{"n_layer": 13, "d_model": 128, "n_head": 2, "n_kv_head": 2, "head_dim": 64, "d_mlp": 512, "vocab_size": 6739, "activation": "gelu", "norm": "layernorm", "norm_place": "pre", "norm_eps": 1e-06, "positions": "rope", "rope_base": 10000.0, "rope_fraction": 0.25, "qk_norm": false, "attn_scale": 0.125, "bias": "qkv", "tie_embeddings": false, "parallel_block": true, "init": "normal", "init_std_qkv": 0.0396, "init_std_o": 0.00776, "init_std_up": 0.0396, "init_std_down": 0.00388, "init_out_by_depth": true, "optimizer": "soap_variant", "lr": 0.00811, "lr_mult_up": 0.647, "beta1": 0.95, "beta2": 0.95, "lr_head": 0.00852, "grad_clip": 2.0, "warmup_steps": 200, "schedule": "wsd", "decay_fraction": 0.875, "decay_shape": "sqrt", "final_lr_fraction": 0.05, "batch_tokens": 32768, "seq_len": 256, "doc_mask": true, "train_tokens": 114700000, "steps": 3501, "dataset": "wikipedia_en"}
Each number is 500 + 25 x the weight over its row's rms, rounded and kept within 0 to 999. Layers, rows and columns count from 0. Numbers have three digits each. The size before them is the row's rms in percent of the matrix's.

# k: layer 3 attention key, 128x128, rms 0.167, rows 52-63, columns 0-127
# q: layer 3 attention query, 128x128, rms 0.168, rows 53-63, columns 0-127
# v: layer 3 attention value, 128x128, rms 0.153, rows 0-40, columns 0-127
# o: layer 3 attention output (transposed), 128x128, rms 0.139, rows 0-40, columns 0-127
k52 088:522509521536529540523516488484538496474440523515513496476480485536513511507514507502447477519476534498461494476488472496497518489516492501507539497535472491523549485472537503492506471506460450512547506479490500534460514470491534469504460511531463505515503487504474481490524498497559495524488512509507486501512518539497470538476459474526572497533533503493504508478504482468463501460525
q53 091:539497511476525528488486493510549503492504507510493507518466527500495507524507534514463489445523517493493518457498494493513485539502450531472525530488538483482510462509529480529458534504508484468509507514540466490523479537485501475525546449466519522506547463552502531512539506500517501533513472459539512527460497474515539482479459484544508522455477528495507489513500500482507479491484
k53 091:492468504535478504510464543494436515496510501516452539547489520526464503471508483465526483477469519507479534485527455501539525507509467521499492458522514481541487509508483549476484466507517510535485517508456458510510488546476522521521503475537514498536521496503505499537486495483527523502481502506513504524513493523506501474435508473514458469504482530478485527529525490472541472515540
q54 105:480488494518484526517468492479509460462472558508468481518521526523516508511527544528461509479514538502505499528482506545484497483524554544463495534490478504543501516470525510478488458481519509519500525472470530472544499502500504478533527473535477532537561490550509480471523480484504499494507473453525493531512549487519499539519518488487485500487510502525461507511493457499499529474496
k54 099:523544461508519520502509466489515518514471460516463508502488476506470509504513480460487450456495499478479485475488537483484551495533489532483547486494578494509499521489447505494500501540471518532495554492519497481494497482518522504500512490524501481494495491527498503509537514517534501537504482483501534531499491441538487549468479506470514537488519536491462499512513468544485502555508
q55 102:503482459500498517499491514498478452474552474500528497505516488500474498540457471492500514465492560457462523506488486501523541480506486485540541471459476542523523507527489472456478499541491512516496519498507529495472508514504501498503470502503520476479492530498495481464541499502522543490502488483532523508404494494492525500501512504484514538548542488498539506491507513545534522514471
k55 104:534481457490464541540520519472476464480516539473520501501513474510536481478547500489501556480466519507463504502491509514493507456494502494486497496518514524500506484511551511499513499456510488471502522450515545449465501513482537489476472545507527494483479462499462477477532485540531500520474466532511457527506504489519507450486533441502476522515501508496522472490494504539498483510527
q56 116:529497504516543420461515509499506493494505504499501470527500502518472567496474481499501488516528512480509516524483509485520569480496508499511523496497503520502486484479504493502526503500524515569473540503479538538482476508494490533520495524506466473451471489514492521497550494516452525486526501474479540488520540462530473484503523481484540452488522519501469476459536534459511502494516
k56 114:490500456505444466538499492497492476501525492483456553496493507506530468513506511499514500486523503512511505519511467499515480450478580492520511515497504487527449450528503485505472490513487533486538470492530546503508518510471472459506499496499475474461485502501530515466460519475501485542479545484502467514541503505499535534496512491483539520543470517533501482463495533482491492552479
q57 104:491514485480518542501491549503565495525531501506530516475456495510485504459484483502481511511537491518520491517447473492469478517479475539482508462496497502453486471485476480492479523465518474523490519509494508530465470531509509495547464488528505520539527512528505539493488488521440467502489497516507497524503505446502459494489505491509453492565563504505488506532500514508482486446494
k57 100:470495469462494502496538519513498502500482483546473484505495507495454489479456517500502509533542497503464504484537514484520514558475488508514519487566496497525502504457531477542461469461484465508521535486516480474535458564487521527539512485516501509563507531509517490493538477519480516485534497485488487472464461497526526504471506490493524529525473496507503521478511451528499484496475
q58 103:550456498488515531541542469488462485484516576515520517528497502481492510477478529537501492484547532502491458498514498505482491518477487515488509447455497511488504503476489509527514505504519494515506514449510543469493480505470497527494492472503465470501499509483494512496443501490482495489533521549478535547499495500495495496505531505520483500503486511473561523547480438528448490487472
k58 099:494475460472510487502520511544510480519479540492508502499518489476500519487540513486472477505510517496501499497484457495519527525534481487510479522465531501473517507537509532468486467471497507468502545549459503518404507500504495500544503531513482476557509500533492486499497513485497467496500511513490530449488496499564517465497489523523486499553520471528458474482491459516535507542498
q59 104:458470510513498511502485458486500487500544508464461511468489456451526501497533493508517556521483456489548487517490499494487463505508472466490518496480504471510541488544524504531490480479515484495507485561512510460536447503526474488505546504537504502504521526524520541507493513525539542510474469493506531506493509540456546475491513496479493494478494464524529508538522532528505477486483
k59 099:523518529494498488502456500498515527468525479483526531523536513421470536522547466498515534474486487506484521522508504499520502487503414491483506487487458487546499492433491502516542537466545487538502492501499508522476477486503557512493499523459506477498473510493514467507527486499518491517502532488486536464520479467520503484528499514523509502484500464532530516475509469493481538512508
q60 094:499485528512515505485540492475495428492519461534495484494478481488539539483457492519505545534473477496422494518465488495490505485516479494477532498534476471509548495483458493473487469484498493496477486522505486505527521517482549485490488517471490536472489558510495516529503519460488491498475534491507506551498516511509447522482505499497513495456468502508531471494479513504436503541483
k60 094:546493504526552499531497465514460491534498491491529492402512528531510476495491480516504529478524510501514461507494425489547466512475503500518515491519493523509479498489533454530517450508499515508479467541510459476487491482500472521486495469504519496487461498510495503565498523493507520542501501497495483526522482490551476497524518473501476497498490455535460502499501511511486504525529
q61 107:507485537508524452482480448550471536484451496525512493481500492492471511510474499519499515409498460503490543488488559511507480512512465529506459482537508524477500510505531518512531476470505505519486551522471510449542506490504459470494509479514456521481473494498536548526506509508505474495508484479488501502526495502490468521491489524482490494507519510486488550508493515476478555499523
k61 095:488481491486527449479518495531535536512499483495532541549527535538476513513491480468548478507499497516528466465474504496520506498525505520507516503512522474530502470495508489543528545470501470542500500510523492528495489519504479493521539478478503489512511481475490456492513448448468499496485491573493492525507520510520542547519496514529525537508533512477455517496500505497447522453501
q62 110:522411499454506522529461458480512492506522481525495506524528477513450538485520490435503530545543490524489552492515493499453481483555494477502483504471512510460497479482504518467549497522476480473494514495502464529462502470477540530482503548504546525474554495481485505496499485483499504520476511526514512533512519487485484497496503499534487515466504514491511512478518509496501508486491
k62 102:513475479479456531513512523535482527510501493507489449461507532492500495495538528525508523503484445447542496484516481534525472525532521471493522432525456490518475512463533501474474513478508568514483507508462477507537545481482469491488489530501478464534536497486489489518489455492511502513499467497491503507476521479499508511463495508475446531507500530467483456468505485505492506513498
q63 096:540519542479492480495557485459517550512547471516519514484481510541509497494506481541515496481472548483464496494499472496505513493517494540446484546539457500492505491492477479510488494506463480414507514520528515501498548548482491539512463503478436545499465494497498497466515489532504515498528499498503492547518507512504500492485476462480495491539510504498482509500504517501524504467482
k63 099:513502504472517499532522505498565424511506511485465505457540480569478464496474531481497508469523482508469474551506504469485499520485480512473503524502486447471486475462485539490504495476478523514489490510532466499489454507474525552482510490512482465490523505503508464503514505506487502526500489505510490508494486503523500462495488496530473499510492533503474483509505533475515407457499
v0 131:550488483472499511533500485472534527528483505540465504487532474513483464464473491475462497501451504542523546487509524484524482518554535471479491513503440517478502505506513528555521523535526489519500472506485500506527465513500480484507492491501499521538505460490518489482507545493534539536507528492480531504505518491490479524485473527542473506476524509484505518485475478444444482477528
o0 115:399484505514502476531508496538510478523481535475526477517486513464497467509531500548517498507447511493526463512515502510511536537488508516511461501456526508478487462507505464509496488491458480535468465505528481498485481512494455466492490520534500484490502485464480478491526499482457512537477500477473476477532489462508489506530482474539518537474490471517491448518468494492466488492484
v1 095:515482494495471510482512494536505487551489493449524543494497490498488504549503465526502498494482532472503498473449509492521508507565527522497499514478467468542492514502501503470499520477498502521477509514524552485499463488513518502534504511513464519522537516505463468470477496478506531514500492509468520555499520459532511563548522544532494488502495447465523490470462504516501462536484
o1 088:498566504487498521511504530503496520517506450520492487499457504502507501447559483509514520495513455536463525456525555507507490501513507507500488508527508507526488467505489476490523499527517470502497520477496497463516458524481502505485450504496540528478477516526491486528511465534520490486523534500553465433477519495539509473485501520469519558537460494474498525526496465510484478489515
v2 102:461523434483485540532476518543470492476473468516478527498504511509477533483498500501494492481535531479503534536544468481546487510523440461478470490473472529500490464543492527492508490514451482513478473523510462495487505536431522530480515483507490483525494500511492479462509549490506518476497451487536508488479501496511481512468501521488534491528466504506525528505508531489498474527490
o2 102:485497499459504493523549510529504524520513507508493487507502495508499446476499533526496496502522463526489443484485504533532501483462500537488465516477549516552539524493511489459535514523504500495518526497555496532527472483493466510517537474510460488473519515486511551441503540470448514528500503448483520491527486521471529481499500507516503493459514519512494468520532489535478461507498
v3 101:528550488483490489483463477514550498459457458474530468439486506521509505511516529496515475522480505498498502472521528519496508423448545521483494517487479513457510513507469464479492432485498486481503481477500500542504473481497489474492495510464463486520481497539498553499499471470498495464494508511530477504518458514480509489508539516478538463480506498558496493484499510516486513502504
o3 099:463459497483438510511485494475474539515537484493506543558473497485460477499452504481524467524520480510488516510475462488433503542475461509491479463456500507516489488530492516491519490540475480493460493471447494538510478480526500459501493464474484510515499501500509486508505533551514487501534496507485487482498455537501500492511509499459502511480496522489504493513549521504463550478489
v4 101:520544512490469489444494499503495466534554488484446499445533496500518546522502488522478461535515515499511503464515513527511534528529526517528495515495517530486559528527496502497484483509512509547528535526534483458508519533492515480504497501501458513484528514523494492504497496493530528486455457438500529498492479540511486493498490511478541489518512472458474545529474506504484475478486
o4 100:506506472430478477514534500482525485488441518498497528474466518478537464497459470480502495462498433499530512518533526524501485506484510483493505540483530495500474512506540510485483467480522478522419518473491501487501486494541482538542483488498499531488467498453497495492485512506529452457539526452514467485524490494480499478520488508473483508484516498502520493502493478533471498465480
v5 100:503468490501529507504435473505498468464488512504486449523527483514461520521514479491492509485503495529500479536521527509487467449500554489500522502483517516486496482504498478491464550497487489541466478502532504518510520488510479495555497482498499461538477461471492526456506527514440472507455476480471527488513538514489478499503465527497491475500514469554573519479477504506523487491520
o5 096:497485529486478498522493500527526492499525539494466509494488443478531508502503466532518515500489490513493472473487494489505526524504468479513500548507539503480527504526497500478453485499479449451574510473468490493547493504520471438499532506474480535491525562522512473485553509445493503509533502507480465510480504472491482468506528457486521486509502554511479473508506486502540494503504
v6 116:479525540504505497486491477498515423511505483491479502516501497540490499481483499493495483473513497488446477510507488501451508499458486476470519501500468517456506534515521540520531468548514502486515481484532474463505517476538468520452512476470520487528526533473511513501501549518493516473478520506525476499515490515504536450503566490486500508519491477537492496494556472565538503469487
o6 109:533486522487468520514527489492502514479534535487527530496515523509528488526513497501491500462527498521571485493489508463512543552521526510488519509510464464536522479466509476500466517494478518481436515494463502524487499495473517510510515508512423449470494489539486524516487488515508478530530506531507481516492515514498492546486478514483498432491505504432524495457519500501532521503522
v7 105:509524470513523536485443513462506534469482497547499521554505551480476469492485544489488500486504498509517532479510507487473504491470470510510477504504518484463511504557491511521485456506486490505467515492547461525480527472488538492523518490484539464486495485529509495481480531461473533509549514494516498501496497477500526482493475517493494503512451478432479494504474495584488513491510
o7 111:499517490521474487518509528485489515520541481460493467514518533507513505515555511478537516530478450480526510493501507549517481503517469492508522522462520486533503521475484484497536486506501517479535514537510551527532464501506532515474506502503461509513500537512493531498512516488551499517466544504471538550508516510502546473493489486516532519483535521540566515483522543487550518513468
v8 107:491545501502484524518515491510520494421496505464491503485499460475504514493531517519505466519506489513472454508537526487487518524539499473509539516494484507542461483482529515540544538503515485542475479481507513497501509482484503456534519516506498432493500532502505523485539513493501515498495492490494464548486511508552509447517501503498540525484487507475477501508440445483474503446501
o8 103:529495476491530530523493526507514479510453497510483462490478465485509498488529526481486513532466541515519479466464481519527508503482476504494497513488465470544474483454508474483483486507498525483508457475479502554562492539510484544520515469552529540495496505492518464490528505517506472511447533513509466481487496488475475508522503450529452480455528506460484540483491483522479497477499
v9 110:491502511525502491529523513477497541458471482471551531496501490514494512547532544460485495463512489477508518510523474524554455511479492536487522547529530489469513505525453479464529483491488481478443519475542497490508499502503556521492539488483537503497485481480471476532470487527467469529533498540533491504534522484519521543497526525494544482520483527493492488519491530493491509500510
o9 108:498485527483542502480475498513517531493506478492441500515495530491497528487501530467500471537493491521525492461480485441468506484493522501486491495483498535582467532554527484508506485543474472518539510517507539490513474455502449464511492512474500491514469470528487548461506516453532517487490497486512519535517503550500486522458500507518505486486480489525523535509507524502531519534488
v10 103:489499478499477490508514540455489464438510509478524496476497477556468486477488481496518473485538492495496519453497519485446465496555483536430490493480533507522523482508488496475512483462501492504502480485514491513515524538538504533498472508488503538504538451518508515522486530538494482507533505460499488531540546503466506495458490508504483448514496470545489495468513495471503514513527
o10 099:469486517494511460500478472543488509510530527479500524496518472449519547524511505505487461523479459492503505488538501469472534518504482500494516509554499513471475487505475502501488473516548464514499508475506520519445507481490512525528535559475516535529468518503485515485504463517499485521492503522466469509482455498513490478498478495521428498511501486453537525542473525534509446520473
v11 099:475446533483515514513491498520484492524460522514492438546460538473525485497497503481480493487523485469531517505502482477480475540464473516463501518507526506536509523474529515477511485503504474508480477530478457508527480474506486500537486491515482509538449463514526498535504490479503514464548499499462515522492463418485475529493489479530435492502492501518495500524478510487495545491473
o11 096:495502507526517478454519523465504515468553457473538498492468463525454470491520461482520524515482507525468481483522500515514458506492530511530520489492503491476487515479518512484514526470483524518523477547498495525499537499453504523499530531448547491492502495485458501484521505491501484534486502491482511551502500525484525453495438502554512485505548499506470489527495542455524477469504
v12 109:469511467532510547521479492514493504505509492503453492484443437517500472494524499484514484500524467535455483522491515491529501537487481496534478508519452514520473518470518464467480488473462489472462485549527508521483504528493522480498513519532533508516493494488467495500485485479504455484454491521545512476534560538509512501506510517496513506529480472462496461509489547519449519472504
o12 106:491527519474541510532465508515493520505533490523489470488517500460510566523497514525511540519509502517505519482457539503449497463492500485483477507530467472513543533510517547488542503529547539474465504495535493496521514496536480474505501520500477487521516455498512523505491530494508509483507526487489506518541451505477486467474498521521507434449487523510467507478512479464532471544493
v13 099:520481497511502487501490478540484473519490484515481511503483499487516500523496510520483488517510526494529484501534516510589501517534502533513497510535451512529487530499494473497452487486552486474471494551503536467484485501493469505515509529532540442507492467503446503515486476518522501489476488494485504496439455512523501492496537483506549545512476448456498533538499486497461496514467
o13 102:482563543470514523498493552498493506476438460500491476478496513488512502499515527526515530532459475501479496486476511510506479517485539531505500508511478494531509480498504538515509466494509522522500497480491485503541518539515516512473464458483491531469486512502500499486520531457534468519534516486554484495528470480489526519510486541486547424474479529546492486471506527507545512478524
v14 110:470494516518495528501513478504517473516506540497472481491477492508488443441508512501515472461504489523481497440476533466528557497502475494498470478506552509533494514490516498527451443484486491515505474552491486499513482492508468480477521475506456522535472461550514453523504495487513500498511501482479506472509502498513495520473512547530475480552532482512475505496538478473451506512526
o14 106:503535499487481496507496502521511520492546510497505507485503522476485505513458484524523539547504493513459475524546474526460494509526477494531468495511524456507488510496484486521521489509521520501464512523553516551479526536484508481505501541474519494533486478424476523463525474539496523517512474481437473501496468442467484467516472485510543437517501478484500502491501516504505513489513
v15 114:503539484466504487438477467527506506513475471522497505504466534499475546521522519484504522474507516488482432481515518473505498492534474492520496478454554528535503483510494537476544489469498473439499487518468506449482529495501505501457471485514470499503482441501494514531533492501530485525543477471467489504478492495505467522508524456494460526520521492512483469476517529491467493498503
o15 109:514480514497496455490504570492488518524534489545490514544483510521460539500527488504466486546503548517494526523521480504531511468470490509522501516531500507453491498481487465507494507501525502549507521501523494489515518504460485531503473466507475544491439472505480479482468525529484511488513478539484496479452507527447543493494454543463496478494488498538520498456509492463496507500520
v16 108:516448515507509515482492479534503476500516504482496468497506510533537561525503508493503493458519458488517475511456466515512498443518472460488470451468483497509522508521466508536521510491503494476473496462513517518522490478482513522467516497462536492535496481450483451456522495484488463530503522502466554540549495485492516470486484522526494513478505482497501478507514491567493493528466
o16 102:510529496496457477511464447523475508491503488532448481485498463489481442481494466530494485516514482526511438513476523483505487483512478514487506532511488523476508507466530500477488509538472529505533504540499495547500493486505495491502503524543460497482434499523506516527558446513493507481499521496473489491466527551491463527510503497464509479483482488476522491521477501489526513478569
v17 104:485477535532489458494485466478503495510473490501510493484489474457545486543497495510496521460561472508474529492484530500536546451499476453510529453495564532488500502430565498522508481517508489494531441496492538517503543485511508505474520510483481472490510533537507502501492471525519506490493514476517517513461533504471515499523499489515503513502497543497498485493534493463503494532488
o17 104:525501507503496504493458478526504496488496506542488517501488450554449536470487507483534510476514517484512475505468436528483513498445471487480487540485492506481530511499499541539502464451501512481454576488507509510486534511504500539461494464509478461512488476488478512519511490546501508517539451516510511500485495467492468539483511466554491504513527494515497480517491510501510499481539
v18 108:492514459479494498476457486505465518524486515521497457505511484501480503477500535530519489510497503479526505490464510515487517494462466510510530541466464506524487544506526463481516510506522435495505526503498493467513497512508495465514520518490521529503517477518455499457493522510533485536461483514470524451486476525534496467498543449562509524519509457527463490522534501494512518436533
o18 105:521497518515502530514482534507499500479525496515493489473464461461475508545520513564457514522476499532479498501472524489504452479529503457512507511504534513488500457487443514556479536455478523487519497472509490517488513502523506489526475522518480512488531485512517551489498527507477496515515515470553449478488470486514527492538472505461517485513516529515500538458554480507528531481497
v19 087:481515534520527481455518466501487450492500529505492474520527541425507505518531521458500533512473471496507508483504494498509511477499506525512482468551509505492495504475486494486502475504524481476493506527531557516466484513558506478491496509504510477509466521534539519482476525513481531492477465463471466516464466508514538482524508483477470513482430501465530444493520497492472516511531
o19 090:546478497498539478499479556497489507514469462486516508464486503528493556487463472531527496496493490524485477532529512499513481515507522447521515542482512452526515473495495502510508492528482513512496500457476547479447500513506536534532496429505474510507470527508477494505505505469519478478511521517466532489529546515501516525494502503504542504484512466478476492504510555445508548506489
v20 107:502485496510492519580519467501498504477512458483467519533480514481507461518513458556503513455440494464474480499455533514512480511509503498490511479514501516519480533524517519495498458510525512504504452454520511476487514511520500523515493519471512461494474474490534503469547500513527486462507489483478490523501541535503505520464517510497470459506475540498567497489497459467465481511492
o20 104:426509544457533484454503519512483495496514496524484519463536489508537520512455494475483514522502467506509507458529504520495510479420506507496498504488504500474509466491473437518457501486455512494507511494510461495494500525469494475458491459529455486477515527536509527507507521483524465518481484530490503452517500467497481459531490519488484507532494464468494505497478531502476531490524
v21 104:517454518512523473448502495516487508505518500523506496515505526456516525508533507464497517519496484504526442499475527489523489507524507509518501485507501533468495496509553527529501515460535494466533482482549455492484527494511462511479535536522460471483513532506452499478484448487486504476501508540481472503485527473520565450505501542505503528525463485466472506461502499533520535511484
o21 095:521522464525470492475480486490469475511473496462499532467438493542515505480468507526518537490484464491484565506479499499492503502530492487492492524526448469509493504470474456476516471489527536485491551508459528531524470527483491552493494470476521504479517499557488514529494497471509535519526453473537508493461510530521493482501471485479496492479487498515509479493455499450529522506505
v22 107:443458505527492519524494506520443493530494511541450514496552525476458512544483517507552491472497521509450486455499505512474454485522465471499477514467498513509467473503479484525457489526468492466536484470521505484530547484506513477452438537473516489540513481510498514488505511510490495491488508467500542488522481506481503484480502491510485496538472503529468516486500511528529492483488
o22 097:497499508492492528527473504511498460516527507475500507506487491493514481486495465457491488473485481480521518510473486476492507531504494502468523483549545546475493504469502467500510506480514508511505563538526508512486520439469481501524481503506481490525505496482482510505533422476442457523517542519476474464492436476447524472507548503487482474468541489493539476505529488508508517500476
v23 096:495465511494516481506528496533477485486473493486475533500511556547467492463497493518516483504522523515550511494512543443477590489509489460457517494472482489499459513509511466552488494505476519500474480457520530463528531498505501489489474518488523532466521503483497454503515541490523501485500466504504486560503469498520490510495485511522517510524474505517507491474498475507516434528512
o23 094:488517495471490564519480506512490452539507468545495477514530475477484478502521547520493490474467516543522483527498508466514491561502525515502477484524495503521495532467486490485487477490503500529474464515519478540494490503447512524520521511520466492510518546513511519468521460521470510480506516508521494514515548502444478475498535480440480515517460442460496490515501540504522498505484
v24 088:516464494482535521475502524493557505584468484504535519475477502492516459532537525513499491496485497509502474502525536515537481473502537499465506481554523476461484505511479505551501531453516514496517465493514521508482498496488485533521495502508483474526472524497486459506506477506466547472488489489505514520527499514529515473527421535518536511517489518505504519537500451489502518524510
o24 091:466502456515484556504504516411514513475501499463491517491458503473502542487517506505512537511505516492509497526476481515487541516520470518538495495476513509507517519516526507497519442497497505472479491522503503540540499505502495506502509499491529514511495497517488479494542497507480487494516437488531527486523532508479474535535576495495504517525469499495502429445467546529515523505512
v25 101:495497493514508515495480516491480476514545517532490522457514515460548519526531495556464477504484448465504516514495491449526479499516508463486511463497517506478508501495512511506507502542488507496535516489504536523509464547499544522451489493497506500515456493477499509531493510475506482450481491521497482482479482528480482442524475471497478548503450453490509471464508560496552490500488
o25 101:505463480498522482485505493504509458508528509440493486504483498513478487473458459505511467472514519506485467489495532514494520465518481518515464530548505515538516465489528539473500509464542573527467538487468473462455537516556515514501490478523477477495476546505526521487487497481494505513508488545501563497505491527506500468493509496514510516489469545511523471507512504496495538504547
v26 094:506532530498522470525478539526508496545498508547506463479532522502457506498476524462476508540543491488517433516487486522539492487472535513492510486497534470474476518507471493498472486508508496477522529520449508497486508483473468439443530528480518450484499498514525513518520539506454515492502536515494535524483489520507513509497504492484504526451488452531501484531512512540527516505523
o26 096:508473495511477517523491476517511481465505490495517490522515459518455483473456468482520505498460505481494515524499515480502533497527470537467498514494472487497526501444468488500506475461489456528546453497481520498519497481546491492477474468479488493524496488505529484506495494431549481491500496521464510463482527490447545536495474558472543471511504525465520510461467483499496517472493
v27 114:509525518462478515495511478501527462514466509524530488492514504527504482515520502497504502552517513507499471469505518522503553488483503493493527492448517494517523513515471508514555514492454539493516469510470476501497494545475489509486498507545509448466503476512507513516527511521571514537538468503493511510489437489510497486451523467491410519507502551485504456477488490505515492515507
o27 108:541512545523476484471504534443461515516502491509540494505450496518484475500514494492440476528484539481520501537492484528555536547510496520512469510544503494473550489510500491505477475536480500535519520537498500512538506518544520493536445462477496500506513507489490532479475503515478499488481478495461506486522492500448485513506483518526512490521503460508468533515482522485472500460458
v28 113:487496481518490479515464522501505526532495505549500463491510504466481494477575486489508549528499507520529457528534527495483494495490499521447479507530501481467564453517515515538512490529527551498491519460481474516489537472495482509528517508501497477502478544498511521555493547514491506536497517507493468473513503521451505516461516456468496531509486512487509535464511485522505469481494
o28 102:482485492508520481485490482480519479523531466438508522523538490480470504555479485553508464480529522483492479464516439525534535523501499521488501499480441513499527504489502465501502511484505507524533512532472516485508505565491510497484476499491483523491548488537452494500497520479500544499481498538531475555500504506488485523548478501470503519455514506516519448482469504504506486487459
v29 108:545471509478478462521497499488494457480555509525465519517455536503486503482506459475522505500486495475472505494516489526535528504503528541515534496529528493466463510507502449496507484502501501534460572513467519502533504515464519505535477458542521501520521517531536519531508509513480502518480515466456495506506496517520512507503454466467466537481505486530507478458516522510498530468540
o29 110:463503496495486489473496516520504473481482480507480470511543466516518497506493484496500518511538528523487460529502492471480483526502499459493532518507468526493515473510508473510467514452531504562504443466491489451486447482564502490488518497486541471528489516465428493472480524478485523447479497495483515456505536510508512485505521531461504511515506532503487534554491518500507508537489
v30 115:462502535524519460521497512482447489465509463478494519503501483480518480495509497478500477499479491497486515521489495550503516508510534492493482456536494545478456519511521493486488538506486515496549491503553529485481521508484496511514456462490466495517464537472505518466472519486474475490508496507535514530556502470535522526525432477481498523474535488503538446528480533533486533476501
o30 113:528483471463498462514526454517511523533515483487484454504503443509519532481518506498478523464522531462520476490504501454453487486520511508481521519503547510529527516484494489506504509524525515454460468505489503518470483485517482530521537444494500503496519509523482439553503509508496471479489505452471510470485537509522448478484522521524489457506495512518468513542516529516491486544493
v31 101:474476468490492485490508482493496459545485498499512518483514537514450508461517470544473514494513523529494503505528507477481453466508507507457538535473519503506446519512484514483527539523506528483517487488525458478435510480477523500508459464506477536523521491479497479489520505478492494538530495501506520555468487477512487523495527499521448513493522508484475484546495488463507466519428
o31 102:517481514526501532508543512473483519465517502492525489504500502478489488484518480483473486495519560518516529456500485510493527511519531513523500521528524489479488495480464488481483517499497481513480470539533531522507461471462504517525493476518490487515451533508494483479495484460474480482504478478561453512472534492486476466444492518528526498529499476529520459514436486527452429496495
v32 112:476540470533468503537470453520503483487517528477446486507544528493516501480525525483525537500525505502505501515488479497468528486491459490545528466474493533523493487528503442501466505505469501475514453518497480485504529498519510439494513527513522501489514509542514501507527500546474525481455481475506492467538511521479493470522499555446506498525514508488511535523531477525519508549496
o32 101:569513547476443515526447487460531433514487492493489523497532529517483479473474476512524496508478504491522521537519478524491463497493486473474539530477538478519525509496478501490513488530542546462526518462509509536481541488503510478540542520505467516493537511472493506491498532503485466507521482522485488518507514473490515542499511505506478489484535544469480492484477496495479456511513
v33 116:488511523540496535462498513462526499539486507537532510483490521535479495468550549496473528485467528507542535493491477522494463472517526500490519511475523534480452473487479510517516494464510491487502520516515505549498476520505515548513534487494488522454508508519512458509487520473466524503532527489513477491469520503478503521502516524478487479485493467493525497419518510450538511482554
o33 102:528516493505484471508508528504503507499514519449527513482533507497465508505509483520521502494520523438453474463497492481518525479521476498499459439458477507552529506505458451480459496538537464520470522454519522505500539479493521474521476513549515486524504498522496513506506459499499501502498441483487525492490496499514564497512503455514549528499511535499521527518480513483478516496467
v34 127:499539484480517528513496513476485546512517483525540509513510465457477450518514456514557494479471496478499499523483512465496483523496518441500494466517531486479557513500498497508496525472505530553467541561498494490491561467504464490498516508522472498483506505513479542536474522505506508464508487462516471492514516483521492495459518542499497474467466482529501457536479502501520501482514
o34 116:468468512519545497479529489507501478530523502462495508526515488497537525491467464491482518479486447506487508505449508541495539496539463513486462497501503470531499514500510498499476458486462467467504488483527535440526460543513526567522474500464535520452550475489486489518490495520504530501485478534448527495516521511479508496488497486469492514528487492500502534489510474454517474508493
v35 112:492458486514532519490491474546515450533503508508481502482531488495490496479482503489484512485540529494484460478503537514502495532485501488508521525534528486428504522512545506517549536522487522462524512468521488482523553535498497468509488491542511484497467493509505539475443505480487509516536513499474471503475504490529486513433515470493485471472449552501494530476526498510503500455494
o35 105:504506504523503487504497461499476479473472531482501535505461506503525540503493525498490493500543518499500543510496511515525543519494530456478464502532491547494495525501454461472481462487468502541504507558503496491525515520481489493509488475484454473496495472502511519512549505472504549475510546480450477476526546513488525506491541501516523504461559496500478495487535513449552481489479
v36 104:492522482454499464452542463460505539532459515526476509508455504515487515484517485486500498544537483507504509445519553498550520487490533507539501488484561482485494524488496498545457479474494528541510524480483498487483533550465470497497517500480521498486503507467497521500530503471489500482524479514517527522521484527459488517502485453462481459490524509503499500509503543472480507502545
o36 104:484476493493447479499503552527486489519510506536501507508549541515496512514479485504488496500487532484483504495473468486503526520476498468515483520464491520480553481528498517470508504485528415516492470561506488505523498494530548478515520470488487460519501472498511492464506520513526486508467486498519555494449498521474514479530491511511471538526498426530471476508503476475518495478463
v37 102:494479479464455464456482501504496495521531505495497520451541488493529554478528541503503456478492512460459468532455493489541466484476533472504457480509506507510537473531486454514490470510509460479505543516469485491532510496493457499502514529486477462489548465522509512533482530477512502533502532470501487508488490507533501527464508467507485507521494493497505475493547525491542468495510
o37 099:476516516490510505526473485533516445505507492472508518470479562508497488487498437524484471530537497530505490501544532489524496504534478493491507571533499516516509517491469517482493576464465504534484509496514492527493498503527474542469475511513525545514525485497499500499511515535483535498498483502470472488513528508453518550493490532503522508479469496534521514534522502554519516464490
v38 099:490458500467508518512513521506445468509529506504496490540452514526536474494463527497497482480546473479450508508485510529502525475485499483502480478528451472562473533493514533516483512513529527530455460505461508512519501546517490479546528506543522516535531507518504543528514474495495522466531545485513469487520515552502514469473499512482520511490498531499526514511497497518526493530523
o38 093:508520453497507507485440474483492484500480499503480461457535488485492513477488523517454518508513483524531512503516505521497506479493528520484471492469446493446531474481478529512495520513492501482462485506448488511503531483485524468474539544450517495449518544479499502494502466499499479518478491483462533474544467513484498540498451485484446490497483530472456483497495485529531483479467
v39 107:486454477514491494499511503497541517463474528486521546502501490492522449501491514508450438482490555491483503516472524496519532466484476510487496480476482506474487504521542474486490483543514494511496533463538519529502485455474540560554510475515507506476523488512509515505514519479461533499533462474543516474467489499498515538518516494467512536522468509499481466472533509543514519520504
o39 104:483488499494476508511477480496504497505530500485494443446489511485511485492519501485488494499560489492509443498471491507473421507477491467519491498487489502544496470491478467509491494492483481477473486511420477522541488499514519509455506503512471460501498512550472520521451485483517481472477496473450492483485470480500526499436507484522500509476465463500527479492508531556471481507487
v40 108:550493505475505456472548526508490477491479481478530521518479540526494514534509502465518561465522501479494541502548484495498495444502473516483444446506526513486481548516499490490505488512520521488508505478473468543514513472527490569453518508474541496531515487497507518504486487474479517477462482473484470472477524475454512517500502469531491494490473534505527497509490500510519515502531
o40 103:513506493496517503443513510516455524500510513500475498507507509534467488492487538500506498496516420483541494491480507464500527499495525456561555506481502531476503498508491511516524480501487469529487511505466536493535442515492514539479531533484506445512479528506511528505518482482480538531496491516508516488505517550510511540516466563442506524498472499499486469533524526499484494534504